config = dict(
    num_hidden_layers=16,
    hidden_size=96,
    num_attention_heads=3,
    num_key_value_heads=3,
    head_dim=32,
    intermediate_size=192,
    vocab_size=7133,
    hidden_act='tanh_gelu',
    norm='layernorm',
    norm_place='pre',
    norm_eps=1e-05,
    positions='rope',
    rope_theta=10000.0,
    rope_fraction=0.5,
    qk_norm=False,
    attn_scale=0.177,
    bias='none',
    tie_word_embeddings=False,
    parallel_block=True,
    init='normal',
    init_std_qkv=0.0498,
    init_std_o=0.00881,
    init_std_up=0.0498,
    init_std_down=0.00623,
    optimizer='adam_atan2',
    learning_rate=0.00191,
    lr_mult_o=1.12,
    beta1=0.9,
    beta2=0.95,
    lr_head=0.00603,
    max_grad_norm=2.0,
    warmup_steps=228,
    schedule='wsd',
    decay_fraction=0.414,
    decay_shape='exp',
    final_lr_fraction=0.0,
    batch_tokens=[8192, 16384],
    max_seq_len=256,
    doc_mask=True,
    train_tokens=130600000,
    max_steps=11288,
    dataset='wikipedia_en',
)
Each number is 500 + 40 x the weight over the matrix's rms, rounded and kept within 0 to 999. Layers, rows and columns count from 0. Numbers have three digits each.

# layer 4 attention query, 96x96, rms 0.131, rows 0-95, columns 0-31
480552532557528563551482450471427412485552442511489441537545429540524469487539475493426599551576
534476479485434412468549573510570611480452573501457608526447576473512475509440494511630391455442
455545543506494546504462480468440474535523467468540448472517464500470491470512524480461566496528
483567476503524539570471511453446485471478513492485481464507457495479490493540420458515558560526
541471456452505441430538545487538559481509530482473571472453482498542512520456480546583399507476
504434453464520492504464495499479535534476537472533522437499475468459508501533518451536549488500
537517520509505476468506527506506492434493452542484478470531527518515499497513477509508456524526
489498498491520429469527502583538557509474508510440578496511532529519500524478469505517411556442
468464535559520673500438392350391338498628400453549326525565414482451542434585530462414661398641
553498482507476519471502506448485463486520479478504468498487469491516473504492517540485501496542
512491492500559468520524558497517494438509511516484515527518491488441464480524512481494451504505
490547497508515497525512472510476485489451477537488500492490463583500526476484546476508452518495
558542501508491551477485520549545437539483475495537496495485484524494507492454517560430473507495
453433594468522434489506518484478496509517477514484502524527506486463476497523511463530458461509
513426475472446482467532489552459465483495472488453513457517474478541449540521522509526524472497
572539482487486492457480462478470489493519465453554525463452449498515455491462537535471479489519
509421496461459558490525548513522510504479464516485483492479500544502542531507536525482482486490
511488452448482484552428558492560526487449542526482514425489463461536570564534445494535577491500
474442490501431538452485492523514528492536474487507508574542506484503474508502534494487519479484
479465514557521462519511492505511498489511549498499488504468504544471507538490537487568532411497
486487510539521512492446456515503515514515485519457522617473421525526444522463575476461486510506
542484509470504453480535459481488538451518554515492517438519482464521480543518519489513522461511
499448459514527485483513551444500553459496537543539487488522526515471477504558453480521494496502
610519499538481551468509479422478524479506570487490504418531551540463476520506541492452506436497
519438466501504463528448504502474499498468526469452534471466415498510483538509552457554487500508
527507404459549529511459502508507504489487512433497555503515441485494487500494499478507484570495
502451505548487518470502503549483552486499461521499503542536417501516476499524590508520443464494
505503497550557435475458507446514501462500469516477520501520526517553477463499441447515488492511
509539486489508407551451459446539464467502492484480539456446463487538469444523472459536515536501
580492509496487526508517491413508484433516551450454521443439498512479456516477559519480531477503
452454467481509464535448488534523476485502445504520521526532527504531515530510450452476502506501
508452510450538480489518543480468534471467510515472489476523517501531510537500526511481474531502
521573593555500560548437401495472467495517508445468480462543463434423542479499453574499545550494
485529562539437576531383437444454448521471468568427489451457554576542462327507482459585592494485
428571542531526530518404411443467465445499472533469461427512524526510505435524485483525591474492
545513458479401487470516599538548536560475487509543544536445532566522475476448513469461475564522
526537455485466525521503554502507496519492472523524541535455490503528548499469465507448472557486
558462474476432470446553626557564548549496492512548543533472513471506496582475530496453397550523
435506580567534479546430380476482454469516515490443459439534530515498465477553474493538580448473
500577500574483502535501435504487432484530545470476514493525519461476502449544436504534539529471
515504472434551453561563582595556561497417567497509590546436567477514458573422512548503375464391
494502554478562510552518479480511453425490531448516467478511515503540520468512509509470531433499
510489498475444485501521518511467530518521462512536506482479515507559529526499472479540506510533
549402475464513533507548486505429530450483472492474520497472461416464536545489543525552502516492
498509478547490514496473547557490422494514475509510492480467424503610514513486495546499487543485
442490529484543521472491538468498476428480506596495521525522491466499523535491471493483506480491
506459443542505505487529532446486462433499492442456526461486484501549545498508534490464519541511
536464486519501506456527474438475510500497514476442527546494490458499490511506524493545521572526
523556496548521505524535453509472484519473543537450526483489486495457598593509467578466566471481
523531510630479473516487492485522502487505486502503468545520524523526478448524523533462506449477
531537524489494526541530521521486498467522511550494482474498477502492525553464500603434525467471
518457458447450526478549558457500540517511509509510497470510493532482487481474477469500487547561
558494572494511478407486516465529525454508451479586495594506514444496481532515529456476490440503
422486459532442401461492464548489488549469469484475499486512512596502575515484460520491498462515
545485492422529527470510552498468529518486419494497505567456494521517496489511470502518476501507
533468468460534541496534520463455510473545534468496515474477499422498473479508531416533495561507
476507475492517551473512533466449480493511475503549493519511508560498543491491479520426503422485
527500469531523507486516513486518483515502501488436518489501518488497517519511510498464510550485
511537479543496540511478512471496537466512467565438486510548526516489453422522469505445489539496
465542547537499464504543496474497482447498550537474533518478575497480503544507426459478503530509
483527495461542516511571520439530507463490516472451502467505546490455511504502472498470520573504
512519412533518528532511528481462473493500533505474540483451501523597602476509497499461525525496
489485532457480468487428502535550486566516475490503482492514547542443421490496438492559467486502
471470493529485489503525519546506470454498507540511476498515454499511523504508513489458502496471
521438442530495542538492520546534490513466550459487521530468508509612584524520561529535442501491
501529475493485461496486443591526475504465487448552490510518517483490505571504591494512543498502
427481514514533530452514472498490509445522539416475502446545448491428445521471532514358510433509
427486602447503443480469507504442592548568385505483484480543516566350422445518396377476534528505
528485534574506587526516468484431511471534468488495460533532438484421384552493496475431528411529
585462370556499534508547534469525591432497520570493492523473555500502517583521400449576449432487
444485628558553484473513487548495448534557488396503483483489509528461520433500567512433515535530
486584507512403513556468503542507550514464506597498462554503496513376440489534436421537569532513
554491392480472486467556503512516526517466492539550511529478488448517470562507467520576492503499
491567424386444520609455517521557556503407575571487549535498499498568503542431452528507475510387
502470524585509541554546475423508506370483503450427495557536524523479490526507502508508460443506
491568488488484528468473507548555541479483497517476478447496495510524507550508427498462564508491
515556501479501559502493496553526512498520548477516493458525486544472516480491503499464496503476
520466544512471456521534568516508545486507532448558477517461510501505465584522474512518471527553
487449531489477440541550512442485543467500506549482503569491498496523465574509475478498466506520
498533415493470479478446462455481515507465480594495496510528465410485411503503541466566520526502
545525512519458568482562522504531547476474532488530459496492531484496462583536438497523517555535
505486479508501516438480492455466483502525464498469485488492496524486486456478542498480519467494
545472471509460524504528539507507528480473507519530473515467491462525472570525486483565513516567
516539512505480479480529558462548466580486490503584503535485529455528499478482511529576475562541
463475526488540456490491517499471453487544493469508530498462481540489538438463568529467449429481
549528459479492551441495491473509490544456443570492497486528506434482470485507515492531555540491
461437498467532460515481483519461482516549472499457502490505489551502494457482531473429486454470
513541484499468520507548514493523534454481541517440480564537517453539476618518458497471494511509
499523557494522493526498469518466472518527489415474510490511493536439616350515538505571513525500
477427529495519450509521504457498519471530486492466512584477536503525457522518440482489456502520
515576531491494555462500504539526535529495600498500523495517513508506545542514445522448522566499
517512482508451519486482531524471480540459471547529480432487463534510516504480534518471528447483
514493468562460553454495488513512542463483489520515481514496503495522436607496514493507523451497
508410501552515467503499490416465473500513459498511486507487515467530477523561463466567516512586
502504451503504534484524474511488503450510562483502452473545454438514404557491579496540486409509
496440588558437423536464500460537493539486494466574520517470512506497439482477481516493480554510